From a checkpoint of a small transformer trained on Wikipedia: 8613 steps.
Each number is 128 + 24 x the weight over its row's rms, rounded and kept within 0 to 255. Layers, rows and columns count from 0. The size above them is the row's rms in percent of the matrix's.

# layer 6 MLP down, 384x1152, rms 0.0361, rows 0-104, columns 128-191
size [100 108 145  99  98  96 104  98  98  96  94  92  91 101 103 101 100  96  94  95 102  95  98  96 101 100  98  99 100 104 102  95 101  98  99 167 103 100  92 101  98 103  89  96  99  98  99 103 100 100  94 100 105 100  99  96  99  92  97 102  98 108  97 104  95 101 104  98 100  97  93  90  91  91  94  96 100  97  99 111 104 104 108 102  96 100  95  98 101  97  97  93  90  95  96  99  92  93  94  99  98 101  98  97 154]
[[130 148 144 114  88 155 154  93 145 118 117 162 111  99 104 108  83 114 129 151 143 154 137 139 166 128 133 108 177 125 129 142 161 158  89 186 100  88 162 144 143 170 129 106 110 123 154 134 121  76 146 129 138 126  86 142  68 122 177 123 125  76  79 130]
 [ 99 123  67 106 118 181 155 111 105  97 121 147 145 144 147 128 113 125  98 129 142 102  86 110 116  94 114 129 136 143 124 135  88 138 107 161 132 157 135 158 151  95 106 120 125 141 136 175 141 136 130 122 150 155 126 112 129  43 148 151 126 113 130 144]
 [ 72 134  90 154 113 136 132 113  87 142 114 140 137 131 108 122 123 125 125  89 149 110 123 104 139 120  83 134 124 158 133 130 113 105 113 114 143 119  79 106 111 131 133 103 130 120  98  88 167  62 116 157 149 165 126 132 118 100  66 131 117 107  85 127]
 [107 134 171 147 122 155 113 103 100  95 154 120 114 140 131 104 128 108 139 145 122 131 109 126 126  87 127 127  83 131 143 106 116 140 138 124 130 155 175 123  63 165 158  71 133 111 114  97 110 143 143 103 133 103 101 142 105 137 155 138 124 127 119 148]
 [118 122 110 123 139 102 127  94 119 133  99 140 135 105 144 151 170  96 107  77 114  94 124 128 140 127 134 106 116 135 106 140 122 150 124 153 151 120 121 113 115 125 100 128  76 137 157 110 112 176 107 100 155 142 102 114  99 122  88 113 132 123 126 154]
 [109  86  88 116 174  78 130 107  88 100 138 149 172  96 161  76  81 124 131 126 128 146 122 102 125 112 145  85 115 116 149 136 133 136 144 144  84 178 111 127 160 143 159 109 112 149 158 151 103 121 134 102 146 128  94  80 126 160 125 111 143 100 136  65]
 [122 160 151  99 153 140 113 146  95 113 134 169 119 142 104 140 107 115 132 141 123 144 114 100 103  99 106 135 149 157 107 177 141 131 144 115 100 101 138  68 144 145 127 150 105 128 165 140 136 129 128 123 160 130 118  82 122 167 112 138 102 138 112  80]
 [119 130 119 123 137  94 156 104 111 161 139 130 105 126 122 163 125 161 158 100 109 110 109 136  71 131 159 156 174 128 137 122 113 132 178 164  78  94 101 146 133 192 179 152  99 137 176  99 141  91 151 152 139 119 124 124 123 128  92 102 139 118 160 155]
 [ 80 135 171  88 149 134  99 143 134 119 152 114 101 130  84 116 131 131 135 152 140 149 108 144 123 102 110 139 118 164 108 103 116 127 128  81 146 101 127 146 136  81 136 118 176 131 128 135 149  88 129 156 101 155 101 135  90 165 138  96 142 135  96 123]
 [104 116 124  95 105 145 120 141 123  95 151 132 118  97 164 120 114 162 117 136 105 175 138 143 129 177  88 123 100 136 174 118 134 115 131 171 130 156 107 167  94 134 117 162  97 174 140 101  75  82 111 134 131  92 141  95 157 127 123 114 127 148 139 164]
 [170  96 104 150 163 141 171 141 163 145 101 123 143 110 128 127 159 135  72 111 161 102 128 154 108 132 143  97 125 140 130 105 151 146 139 115 116 173 171 153 106 155 122 117 126 143 148 146 136 174 111 158 106 120 142 139 126 101  92 160 141 133 138 124]
 [130 144 143 127 146 136  83 115  89 110 158 124 106  96 131 173 139  85 161 185 111 146 138 116 111  88  76 129 142 103 135 127 115 170 168 149 127 181 156 141 165 114 133 150 136 148 114 116 134 162  98 133 142 140 107 151  79 134 121 149  77 166 118 143]
 [115 138 131 116 153  84 150 111 184 150  91 131 135 142 151 179 156 148 110 169 131 144  71 107 137 168 113 196  90 132 123 165 137 129 119 140 146 115 176 155 156 129 123 132 128 136 139 111 154 165 145 114 151 129 140  77 159 124 123 115 105 137 141 131]
 [ 87 122  94 142 137 155 158 160 101 142 136 150 106 107 115  85 134 136 129 140 102 134 146  81 146 126 108  65 114 141 144  89 156 140 110 146  85 135  76 175 132 130 138 158 158 157 115 151 118 140 105 129 163 113 132 131 121 143 135 119 126  80 127 110]
 [163 160 107 139 163 152 112 127 125 102 130 166 100 115 128 146 123 101 130 141 125 156 137 116  86 102 169 157 104 123 140 132 147  97  93  89 128 117 145 135 105 131 124 144 115 141 162 108 115 123 153  93 147 147 100  98 141 123 101 146 131 117 113 123]
 [130 146 141 128 106 118 173 118 180 135 145 148 140  93 138 125 145 145  66 127  92 141  90  99 104 143 123 156 122 129 138  93 148 151  74 125 123 126 166 129 115 128 157 138 126 135 152 176 126 104  79 162 126 121 153 114 189 131 183 118 153 132 142 191]
 [141 122 132  57 157 137  98 120 189 164 162 144 146 133 165  92  94 143 146 141 135 138 150 121 108 151 109 107 147 102  88 105 146 141 167 145 115  93 158 160 157 120  97 172 126 163 139 121 114 116 177 109 143 153 112 100 145  87  72 104 160 178 136 164]
 [ 96 138 114 102 148  96  84 107 148 156 123 153 115  95 137 135  99  92  86  95 130 139 115 138  96 101 125 101 138 171 137  89 125 104 136 127 116 184 121 141 117 136 103 134 135  89 146 197 118 139 151 131  97 152 102 155 119 145 119 134  84 116 149 135]
 [119 115 130 147 146  99 147 140 126 107 176 105 120 153 159 110 138 105 134 111 112 164 147 113 113 158 171 119 110 130 161 172 138 160 154 117 160 166  99 117  82 138 161  93 142 115 147 132 107  90 117 137 167  75 104 141 135 104 142 119 123 137  83  96]
 [124 178 128 147 142 134 131 111 117  84 130 140 107 146  60 140  99 132  62 131 201 105  86 111 102 127 170 109 157 108 161 149 105 153 135 114 136 177  77  87 156 151 136  88 120  84 153  91  95 118 149 148 137 113 100 118 137 145 146 118 151 140 173  98]
 [126 125 159 159 109 157 161  87 156 112 117 121  81 108 153 140 106 126 131 138 110 161 151 123 132 138 133 170 137 136 147 126 145 137 154 120 117 180 169 149 164 130 121 159 139 168 139 161 153 118  95 155 142 131 145 157 109 149 130 161 147 130 121  99]
 [153 125 137 149 124 132 132 141 109 133 140 111 153 141 118 117 128 136 144 174 111 114 100 138 138 136 146  99 175 121 141 118 119 130 148 137  84  94 121 162 168 143 129 128 116 141 143 122  96 130 138 121 139 106 100 139 157 112 136 111 114 130 146 124]
 [117 108 152 146 114  89 140 125 151 124 104 102  81 114 125  97 145 114 110 145 113 140 140 129 125 111 147 124 119 119 142 138 123 106 101  94 140 153 124 111 143 117 142 153 135  89  85 124 157 161  93 130 159 145 135 134 140 159 145 132 135 136 118 137]
 [128 210 141 124 137  83 154 113 164 143 105 117 101 121 165 170 112 139 112 130 139 118 122 185 114 142 118 135 122 173 140 123 137 147 139 148 117 145 140  54 122 150 121 150 136 155 134  79 108 169 120 130 130 122 162 115 155 151 157 105 150 135  98 154]
 [134 115 134 137 128 136 118 124 145 162 132 131 107 115  65 153 140 117 115 105 116 112 145 118 111 122 140 137 122 104 146 144  99 125 146 110 112 153 115 140 134 112 100 139  62 151 162 130 153  81 120 141 127 103 109 154 115 128 153  71 137 119 106  90]
 [ 71 111 143 171 170 101 123 131 180  78 137 102  95 151 146 122 158 155 149 122 104 139 127 126 155 127 162 108  32 129 152 154 133 133 118 107 163 152 107 124 109 106 117 101 121 141 142 167 137  95 114 119 124 122 106 127 119 126 173 116 116 121  73 155]
 [178 144 110 135 110 115 146 163 136 163 127 165 163 114 125 174 121 112 101  69 131 148 117 123 123 133 116 146 134 155 143 125  80 123 145 140 169 143 122 111 114 138 137  93 108  82 122 140 166 110 132 154 137 142 136 166 125 116 120 113 156  58 119 158]
 [135 134 127 135 122 128 185 124 132 104 156 132 102 127 132 134 143 150 106 134 168 105 171 128 147  92 121 155 116 168 139 137  94 142 165  84  54 124 107 101 114 121 118 121 144 104 141 155 122 140 161 142 117 125 138 120 112  93 111 161 117 175 144 107]
 [138 161 121 131 136 128 138  78 118 127 122 127  92 152 111 138 152 148 128 120 153 105 158 144  84 127 125 187 125  88 157  88 131 123 130 139 113 152 160 132 175 124 103 145 104 139 122 146 132 109 111 121 119 106 127 173 153 122 103 115 120 102 144 129]
 [159 159 116 134  93 122 116 110 184  63 185 168 101 132 105 129 130 102 122 175 140 105  93 154 136 132 155 184 119 145 116 149  95 110 134 171 135 128 153  70 149  79 108 149 179 118 145 150 122 128  99 137 145 152 126 165 103 128 166  97 100 139 106 119]
 [143  96 139 125 135 104 140 158 145 117 187  82 119 145  95 154 167 131 184 129  93 118 159 143 114 146 139 141  98 129 151 134 144 126 115 191 128 128 146 126 128 145 119 133 137 127 102  93 127 126 109 120 157 117 142 110 151 172  85  99 137 105 141 146]
 [137 139 120 101 108 102 146  76 170 111 120 172 137 133 121 104 133 111 107 124 128 137 131 133 125 168 117 132 105 160 150 168 111 127 165 121 122 109 131 123 107 137 115 120 105 154 137 158 129 147 171 126 130 101 133 133 140 165  86 122 148 151 105 129]
 [103  89 101 119 135 117 134  80 112  90 144 167 156 131 134 136 109 140 128  83 181 106 116 131 151 110 159 132 131 108 121 111 150 138 150 132 106 155 114 147 130 120 165 128 114 134 139  87 134 106 120 126 144 137 117 126 132  75 114 148 125  99 132 116]
 [125 134 155 117  77 132 149 142 133 111 138 129 109 163 130 132 185 103 170  96 137 121 146 134 153 166 136 130 111 118 153 114 174 157 156  81  96 146  87 137 134  89  96 124 120 111 170 153 131 106  93 149 101 107 109 140 129 116 113 142 106 128 126 109]
 [111 141 117  73  89  94 106 138 144 138 107 114 107 124 150 151 122 130 114 152 137 172 136 136 113 123 137 115 173 116 130  89 203 144  70 136 111 141  96 123  99 123 156  99 147  93 142  75 136 144 163 113 143 126 148 184 183 167 118 120 128 120 144 113]
 [ 94 149  92 139 131 155 126 131  94 125 137 148 116 145 107 119 105 109 111 103 154 119 143 146 157 119  95 137 113 140 129 116 126 130 126 133 162 134 108 103 111 147 132 129 150 119 114 121 171  85 113 181 168 143 121 135  90 105  88 123 123 108 107 126]
 [110 112 110 138 129 154 143 146 119 125 122 107  82 146 156 113 112  96 131 144 108 132 160 121 122  99  91 171 145 149 132 163 130 149 114  94 139 129  95 158 122 124 125 142 129 135 111 137 115 138  90 124  89 109 108 123 159 136 152  95 134 126 108 143]
 [174 119 141 145 144 152 149 155 100 152  92 130 160 108 113  95 108 138 158 159 139 120 119 135 117 126  90 152 149 121 117 131 104 112 102 160 103  94  34 113 107 175 103 117 106 135 143 110 125 114 145 107 145 101 159 146  99 124 164 142 122 111 150 106]
 [159 155 100 106 104 121 125 150 124 128 106 152  99 147 122 151 117 122 128 137 138 122  98 122 104 109 121 135 150 130 108  75 120 156 155 121 111 129 127 130 132 118 116 170 148 135 147  36 114 148 110 152 102 145 129 126 134 106  72  90 147 129 150 125]
 [ 93  75 158 166 159 141 133 159 143  97 138 132 136 159 151 122 135 114 156 105 150  82 145 142 103 131 135 102 152 129 146 151 114 170  42 146 178  86 158 150 144 121 128 142 143 146 156 152  95 166 115 136 130 112 156 105 122 115 163 108 138 157 109 151]
 [141 101 104 110 152 142 100 116 139 172 147 119 144 144 107 107 144 153 116 147 124 146  95 122 159 133 134 139 174 109 112 131 152 129 134 129 114 122 163 140 112 135 186  94 124 128  88 137 125 108 101 125 134 139  73 143 113 158 117 113  91 137 137 136]
 [151 126  95 139 119 101 116 137 155 132 122 108 138 105 130 133 109 171 157 139 148 128 119 120 127 138  89 178 100 123 145 148  88 144 132 105 119 152  83 138  93 127 103  99  93 119 154 132 128 101 130 155 102 140 167 138  83 136  98 136  87 118 100  69]
 [115 145 141 131 137 161 129 164 176 151 123 102 136 150 158 128 113 122  62 137 168 117 181 109 129 137 132 137 145 150 139 128 177 104 129 118 151 149  95  92 143 126 156 133 128 106 122 108 123 163 142 113 114 156 133 107 135 170 174 148 141 120 128 118]
 [143 101 178 111 121 123 123 112 105 149 116 126 147 126 123 123 119 140 160 155  95 119 114 144 118  93 130 127 159 141 140 123 104 130 124 126 129 137 112 145 124  95 118 127 108 133 103 136 113 137 162 100  91 134 125 147 128  93 136 116 138 118 118 104]
 [137  78 120 144 172 138 124 126 156 116 110 145 143 104 116 126 143 168 129 150 134  92 136 138 129  79 130  96 168 152 107 148 120 142 148 138 129 124  94 155 123 132 107 101 126 153 125 128 102  83 114 109 146 126 143 100  89 131 106 137  83 127 100 156]
 [134 131 158 122 144 113 111 119 124 164  92 145 133 154 135  90 128 131 103 131 111 117 156 152 117 166 111 156  96 167 140 189 114 124 188 146 130 134 142 106 141 122 121  96 139 129 160 115 139 169 169 131 170  91 104 133 123  84 131 131 148 112 153 157]
 [169 166 111  78 137 134 111 159 120 137 100 121 113 111  67 144 108 119 147 133 105 125 150 120 133 115 165 132 142  78 125 161 122 144 139 147 120  90 149 148 142 148 126 172 134 116 115 101 115 132 119 130 134 124 151 114 129 124 104 135 125 125 122 118]
 [110 120 125 122 132 108 132 127  87 118  87  94 134 137  97 137 127 106  90 134 103 129 119 105 146 137 154 135 118  76 120 122 117 176 107  77 127 144 116 162  74 148  95 129  96 127  88  83 146 129 143 111 134  95 133 101 167 119 136 138 162 139 139 144]
 [142 142 144 101 131 111  86 192 138 129 123 154 165 125 110 135 103 108 117 105 150 105  88 117 116 135 117 146 157 152 145 144 136 102 140 104 142 173 153 126 114 136 100 123  83 102 123 125 133 150 181 155  90 134 127 152 114 115  98 120  88 135 107 122]
 [136 161 152 129 124 162 111 138 117 147 122 178 119  92 136 139 145 144 121 114 137 127 138 146 101 114 137 103 133 125 130 110 122 121 138 136  70 117 117 143 130 148 139 122 141 124  99 134 108 116 113 135 152 126 162  79 146 144 155 124 135 177 155 125]
 [153 123 143 134 117  92 122 129 142 123 121 132 123 134 117 133 133 118 172 149 151 169 129 155 145 127 162 118 160 137 157 158 158 123 153 138 115 111 144 131 112 100 149 126 145 115 105  93 117  99 143 133 138 138 123 114 124 144  81 112 124 110 147 110]
 [177 140 108 113 155 123 123 108 139 128 134 154 140  79 160 125  81 136 144 152 125 103 156 109 138 134 152 149 173 115 136 132 111 158 102 126 138 142 157 164 139 153 139 138 117 123 102 153 118 165  96 135 132 129 117 113  83 108 131 132 108 136 166 130]
 [107 117 164 126 111  99 106 125 116 140 138 113 146 110 111 108 128 130 126 146 137 118 126 135 111 151 104 145  76 161  87 137 117 138 138 161 140 158 118 138  83 107 108 115 153  91 136 118 153 110 158 145 160 121 138 134 125 103 142 152 123 164 130 150]
 [132 153 134 167 112 104 147  81 113 110 158 120 177 117 128 147 156 113 109  76 117 116 174 143 151 154 137 149 123 151 162 170 131  75  99 148 140 150 119 121 123  96 127  72 142 143 167 149 130 112 129 108 130 120 109 119 136 141 103 103 168  85 131 121]
 [ 95 134 115 128 130 110 142 135 112 115 154 141 108 125 129 189 127 124 136 120 124 116 157  90 114  98 125 112 152 142 100  93  68 157 112 133 136 112 121 104 101 152 116 108 142 108 146 137 140 124 171 121 128 114 103 139 113 122 105  90 116 114 136 119]
 [122 157 149 130 130 104 144 128 111 124 143 103 115  92  99 110 116  71 118  50 140  77 127 150 139 142  96 156 111 112 143 125 110 103 110 155 138 172 160 141 147 126 152  99 116  91 100  98 132  69 131 117 146 157 125 115 155 106  95 129 111 126 145 153]
 [120 149  70 134 146 103 120 121 175 119  97 147 132 153 136 128 165 157 111 145 116 137 134 124 140 160 107 125  84 134 109 110 169 141  96 167 124  78 180 130 111 141 162  94 147 165 127 124  78 117  94 127 145 153 140 106 121 130 136 144 118 114 150 146]
 [153 129 144 141 129 110 117 154 146 105 126 131 114 113  96 155 114 105 110 110 117 141 121 126 161 110 153 143  85  90 133 148 130  94 130 109 143 106 132 107 128 136 124 155  96 156  99  87  97 132 125 106  73  75 141 111 166 113 109  75 140 150 120 149]
 [126  94 104 139 127 125 154  90 123 142 128 117 119 116  97  74  91 113 142 165 117 125 145 132 105 102  87 134  83 141 138 173  91 125 139 163 102  96 164 151 108 145 129 115 125 121 136 211 119 115 130 139 153  98 148 140  93 152 130 121 109 147 119  85]
 [ 79 139 111 115 169 166 161 167 150 127 127 141 173 150 123 122 123 148 134 128 120 131 122  96 125 120 118 133 121 127 118 157 185 108 151 131 147 137  78 118 125 151 111  84  56 128 125 144 146 131 101 162  98 146  87  96 112 131 138 107 120 155 149 140]
 [176 156 110  90 163 108 145 127 109 136 137 128  90 136  96 152 121  96 126 145 144 145 139 108 113 152 119 139 122 144 105 149 147 134 110 167  94  67 115 120 133 151  96 104 140 134 187 133  90  88 127 134 113 127 115 149 105 203  99 110 132 113 108 131]
 [168 135 143 115 139 135 145 136 123 141 125 128  95 111 127 176 112 115 106 145 181 137  78 128 128 136 171 107 159 145 107  95 157 176 124 128 146 146 160 130 159 133 113 134 115 106 140 170 130 116 140 139  77 136 164 136 134 105 128 123 129 123 134 128]
 [150  95 134 144 101 140 174 109 149 184 135 163 105 117 123  91 146 130 131 138 148 156 169  91 167 130 109 123 133  97 111 121  87 125 143 135 112 111 125 164 134 105 127 135 119  57 122 153 102 125 118 138 119 167 153 175 111 136 142 119 125 186 175 150]
 [119 119 103 117 120 164  86  73 141 149 119 109 118 150 135  92 123 116 112 142  75 102 123 125  88 107  35 156 119  89 154 126 135 156 109  94 119 113 124 140 126 103 127 145 126 163 161  73 107 141 159 130 125 126 166 105 141 164 155 117 130 121 156 135]
 [108 103 158 118 119 163 142 162 132 125 141 158 123 147 104 113 130 139 148 142 135  92 119 148  97 114 142 102 188 131 105 101  80 131 121  90 124 131 115 118 125  83 118 161 162  98 135 101 123 148 121 145 121 154  75 110 115 192 144 123 139 128 142 153]
 [164 109 127 151 136 111 132 170 118 163 118 140 131 140 152 119  94  73 105 104 148 108 122 111 149 140 114 160  76 115 133 133 152 139  95 122 138 179 119 132 117 119  98  62 162 136  80  87 154 159 135 148 118 141 169 133 118 108 109 180 151 131 158 125]
 [188 143 153 114 120 113 127 136 139 151 141 125 129  82 126 164 138 140 106 152 137 125 139 136 102 122 140 130 151 111 134 121 132 123 154 136 142 139 147 133 189 110 105 135 120 153 131 143 112 161 120 128 122 109  96 146 154 155  77 108 113 134 111 159]
 [130 135 124 131 151 161 172 145 153 138  98 172 131 113 104 126  98 159 132 129 137 102 128 114 118 128 123 143 178 120  66 118 137 138  87 128 112 131 128 112 149 146 119 124 152 135 129 150 100 132 129 188 171 123 141 156 103 141 158 166 119  85 144  98]
 [120 130 111 138 165 131 107 125 121 145 168 124 116 147 129 115  87 168 140  85 127  78 118 117 125 158 128 140 125 103 137 133 130 160 113  90 134 120 141 118 165 131 138 113 137 109  99  97 128 170 137 138  67 120 180 141 130 146 103 175 159 128 133 124]
 [148 127 114 107 118 158 111 150 150 163 120 155  92 164 147  83  86 126 155 143 107 128  97  98 102  98 101 116 142 149  99 151 112 121 116 131 152  94 143 106 130 153 147 166 103 118 131 123 127 130 138 115 145 147 117 150 138 117 154 146  72 148  86 110]
 [ 95 138 111 110 126 152 105 155 130 122 110 151 119 143 144 149 153 112 115 151  95 128 141 109 155 129  88 141  94 134 123 139 122 121 148 142 128 162 106 111 166  98 157 127 127 147 135 179 107 128 146 122 129 122 108 154 118 144 149 110 188 111  88 116]
 [ 81 128 127 135  89 154 156 157 130 104 118 106 161 126 101 101 146 141 183 112 141 115  69 140 119 137 141 110 101 162 163  98 120 160  98 126 144  91 101 143 146 143 112 131 160 124 119 108 115 118  76 152 119 130 114 137 137 130 108 119 196 154 147  94]
 [127 127 108 101 112 128 153 123 179 109 126 168 122 122 148 156 135  85 169 125 101 124 119 126 136 127 118 116 149 107 114 170 106 156 126 129  68 123 123 116 120 155 118 152 107 138 187 189 113 154 115  91 113 108 161 150 148 156 124 109 109 164 156 128]
 [144 138 165 144 142  93 121 149 100 160  95 126  98 168 121 118 114 136 157 156 106 147 123 134 153 148 132 168 145 125 111 109 122 134  89 158 140 158 135 152 112 153 197 111  96 106 135 138  82 106  95 121  75 171 150 112 159 103 129 126 131 130 122 109]
 [ 85 119 120  77 104 150 122 160 136  91 108 146 157 141 107 118 121 121 127 101 140 129 113  80 132 131 107 131 144 112 101  87 129 124 107  92  91 154 118 151  95 126 114 120 162  95 112 185 181 154 110 136 123 139 144  90  84 119 136 181 107 130 122 116]
 [ 81 137 115  95 150 147 110 139 145 135 147 136 160 140 121 139 176  99 116 126 128 166 128 156 105 114 123 134 147 163 107 129 165 140 132  95 112 131 158 180 126  82 148 117 155 119  90 135 107 101 105 142 139 100 119 120 135  82 107 124 134 108 116 122]
 [124 154  95  98  94 112 126 108 109 133 138 146  81 145  78 115 131 149 132 145  91 118 115 122 101 130 145 136 107 126 139 130  94 108 144 121 104  72 106  97 123 123 124 130 146 130  92  58 142 124 115 108 156 107 126 159 126 101  96 112 199 132 105 141]
 [136 115  78 102 109 116 167 130 110 141 117 127 137 121 109 163 104 106  96 148 122  95 116 150 146 127 123 131 139 101 162 150 121 116 163 114 153 128  88 123 129 157 113  49 109 106 113 115 154 114 159 147 123 112 170 128  32 156 207 137 147 147 129  97]
 [117 117 150 101 154 145 123 127 130 138 122  91 120 121 117  70 169 130 121  98 136 103 144 140 116 134 138 109 109 152 141  90 148 122 153 126 130 119 149 108  93 141 120 118 133 113  92 173 118  96 105 141 158 120  87 111 150 151 142 164 124 119  92 162]
 [132 137 115 130 168 139 114 133 156 160  99  93 134  87 137 119 117 182  88 183 129 111 164  84 106  79  87 103 135 127  53 115  89 137 129 131 109 113 197 107 117 142 163 172 118 118 144 120 113 104  78 125 131 130 126 135 135 164 155 117 138 132 123 130]
 [154  99 118  82 114  99 120 115 140 119 133 133 113 138 110 116 178 116 137 122 140 136 107 121 115 112  98 120 126 100 104 155 136 128 151 113 132 114  85 127 122 107  98 166 100 111  82 128 108 153 112 161 119 169  85 138  86 124 131 180 132 106 146 106]
 [ 63 132  67 114 108  80 165 137 126 137  94 139 129 117 107 164  91 124 104 138 125 116 105  91 135 132 111 103 129 140 122 134 157  95  91 157 131 102  67 132 108 135 117 146 105  92 133 171 106 138 119 132 106 150  90 118 125 109 150 164 120 122 117 124]
 [ 82 104 131 124 147  77 147 109 126 119  70 175 125 136 151  86  95 184 140 121 152 112  62 150 120 148 131 133 106  94 138 114 117 149 138 112 143  91 112  99 124 139 161 123 109 122 106  95 132 113 147 121 156 128 149 109 133 127 144 103 135 141 160 160]
 [130 110 148 117  88 146 111 109 167 107  88 118 137 137  96 144 133 178 130 127 123 144 137 129 125 122 143  91 103 122 112 153 152 174 101 105 137  61 141 120 150 133 155 111 107 134 155 147 136  95 163 134 151 166 134 101 128  76  91 125  97 145 130 142]
 [ 98 121 131 115 134 144 127 135 136 116 129 158 132 116 122 142 131 136 133 167  79 108 133 114 134 126 175 115 133 110 119 143 116 125 100 104 148 128 125 158 139  89 132 153 118 139  99 115 129 146 127 145  94 101 157 119 126 152 139 139 134 149 152 145]
 [126  67  96 142 122 128 126 137 141 175 125 108  98 135  81 152 121 123  96 127 149 112 107 137 106 121 155 102 170 109 106 135  89 107  83  66  98  64 116 165 101 111 144 109 165 146 125 132 106 143 115 121 142 104 110  91  94 128 111 130 114  86 101 138]
 [158 124 127 133 116 157 136 115 106 131  74 132 134 129 147 106 118 134 126  91 141 148 132  96 165 145 141 132 114 147 144 111 108 153 190 139 146 105 190 172 139 130 121 125 142  97 129 103 115 160 147 122 134 138 126 119 165 140 122 131 165 165 126 116]
 [148 125 116 106 138 144  95 112 149 142 163 150 119 132 149 164 168 120 159 107 102 173 179 138 146 145 143 107 151 136 179 105 107 119  92 109 134 135 149 106 112  92 105 140 100 133 115 194 158 144  58 138 128 104 102 110 140  93 149 129 110 106 163 177]
 [122 143 176 118  77 110 161 163 145 121 147 128 196 155 101 148 131  98  94 148 128 139 122 122 128 112 115 138  94 160 175 120 125 107 151 104  74 118 166 142 115 106 154 146 106 119 192 157 144 130 128 120 119 131  95 100 113 147 144 109 138 133 124 163]
 [130 162 119 132 132  89 103 133 116 152 106 106 139 129 142 141  95 114 173 134 107 118 127 112  68 130 122 142 149 124 153 146 113  95 148 114 115 151 104 143 143 131 140 108 110 150  99  67 166 106 137 127 108 111 144 126  91 141 118 159 149 151 144 109]
 [132 106 154 136  71 114  97 166 138 146 117 131  85 130 115  98 119 147 165  72 136 125 136 139 124 118 135 162 113 120 150 128 146 147 132 112 179 112 137 174 127 122 120 168 149 142 132 154 147 160 128 121 119 178  93 112 115 182 129 123 180 127 118 123]
 [128 132 126 103 159 127 131 131 175 125 122 191 140  84 115  99 117 103 126 111  98 108 131 101 142 108 121 112 174  81 115 132 142 124 121 121  86 128 110 125  89 157 133 130 119 125 167 164 155 207 135 113 131  97 154 120 122 141 159 109 122 145 126  79]
 [141 144 124 146 142  78 144  96 177 141 104 142 126 140 108 174 119 150 137 115 180 122 122 166 151 129 128  86 167  82 160 137 118 103 107 126 126  88 114 127 162 117 100 119 133  88 159 114 128 125 165 118 143 117 148 151 123 144 129 127 106 123 183 106]
 [154 114 101 153 149 173 102  90 144 129 120 114 121 112 156 134 124  88 138  95 103 124 151 101 136 104 138 140 146  92 117 112  92 132 140 136 105 147 111 125 138 171 130 115 120 191 114 181 133 107  90 144 106 146 158 175 125 106 153 126 151  86 109 146]
 [133  79 125  95 203 106 134 155  99 164 114 147 109 133 150  93  74 101 179 127 134 124 144 157 122 123 132  97 151 131 130 131 158  90 113 148 146  94 136 109 108 153 124 122 141 145 197 125 123 164 140 129 165 133 143  92 120  90 123 148 177  62 137 144]
 [119 101 148 122 137 151 162 128  63 121 132  94 134 143 151  98 129 153 149 121 117 134 108 160 140 154 162 176 119 114 145 114 120 102 147 133 137 114 141 156 131 151 120  99  95 100 127 145 139 111 124 154 139 149 181 160 152 117 128 161 129 184 151 112]
 [138 106 128 202 132 152 123 113 113 107 148 121 106 103 105  67  90 139 129 158 121 101 158 160 160 115 130  84 138 124 115  99 174 119 144 138 126 165 114 136 103 122 168 138 141 146 114 154 107 100 107 176 169  82 151 158 131 100 139 158 126 137 132 149]
 [128  82 118  80 131 186 106  95 129 119 155 148 131 120 107 172 176 122  85 130 125  94 154 141 132 175 135 128 157 150 147 121 157 121 140 111 114 155 108 134 123 115 146 162 135 106 159 114  89 196 120 124 166 113 154 127 114 113 148  99  87 119 146  98]
 [ 71 115 154 136  91 144 142 157 112 129 139 119  93 130 100 119  82 129 101 108 146 146  98 116 106  95  87 153 136 156 158  83 107 147  88 131 151 152  86 149 108 136 132 157 105  69 124 124 145 112 148 146 116 117 100 143 118 116 111 111 139 122 146 141]
 [107 127 117 132 157  82 146 103 124 102 113 134 119 116 136 122 130 118 143 122 117 168 107 112 145 146 160  95  95 176 135 112 154 131 122  83 145 173 170 160 117 103 159 106 109 118 128 117 155 161  88 120 108  99 140 139 124  65 146  79 120 112 130 161]
 [141  89 171 111 101 140 136 118 158 168 140 139 149 150 121 133 121 148 152 120 137 137 144 122 159 124 121 127 122 105 164 149 151 157 110 149 145 160 119 145  74 114 150 156  98 155 175 141 141 124 183 121 125 151 151 120  84 113 131 133 122 123 147 162]
 [148  75 157  97 170 141 174 134 114 131  88 126 152 125 171 142  91 125 143  94 127 132 116 148  96 143 142 181 135 138 155 106  77 112 129 134 145 142  99 156 147 168 114 110 125 125 140 100 141 191 146 112 136 161 124 148 118 101 106 129 126 106 130 131]
 [113 160 159 128 107  83 124  76 113 133 128 125 123 172 137 117 126 169 121 148  79 154 106 139 113 156 136 155 152 133 104  82 121  90 144 159  87 137 152 153 155 110 152 113 128 146  71 179 127  95 120 114 151 152 112 163 129 157 174 113 140  86 114 172]
 [174 118 143 160 139 172 115 180 157 122 145 111 147 142 133  93 170 127 121 118 151 150 112 135 144 147 205 123 137 162 124 148 164 148 164  85  89 174 104 133 116 134 132 161 137 126 152  89 130 143 169 131  94 149 124 171 163 117 127 135 123 137 101 122]
 [165 124 156 152 108 116 146 151 153 105 150 121 112 131 136 142 117 136 128 147  92 111 124 133 132 125 190 142 219 168 119 123 112 165 133 156 123 144 194 124 141 123 134 141 102 147 162 169 119 173 149  79 104 138 159 125 160 147 179 108 139 138 158 121]]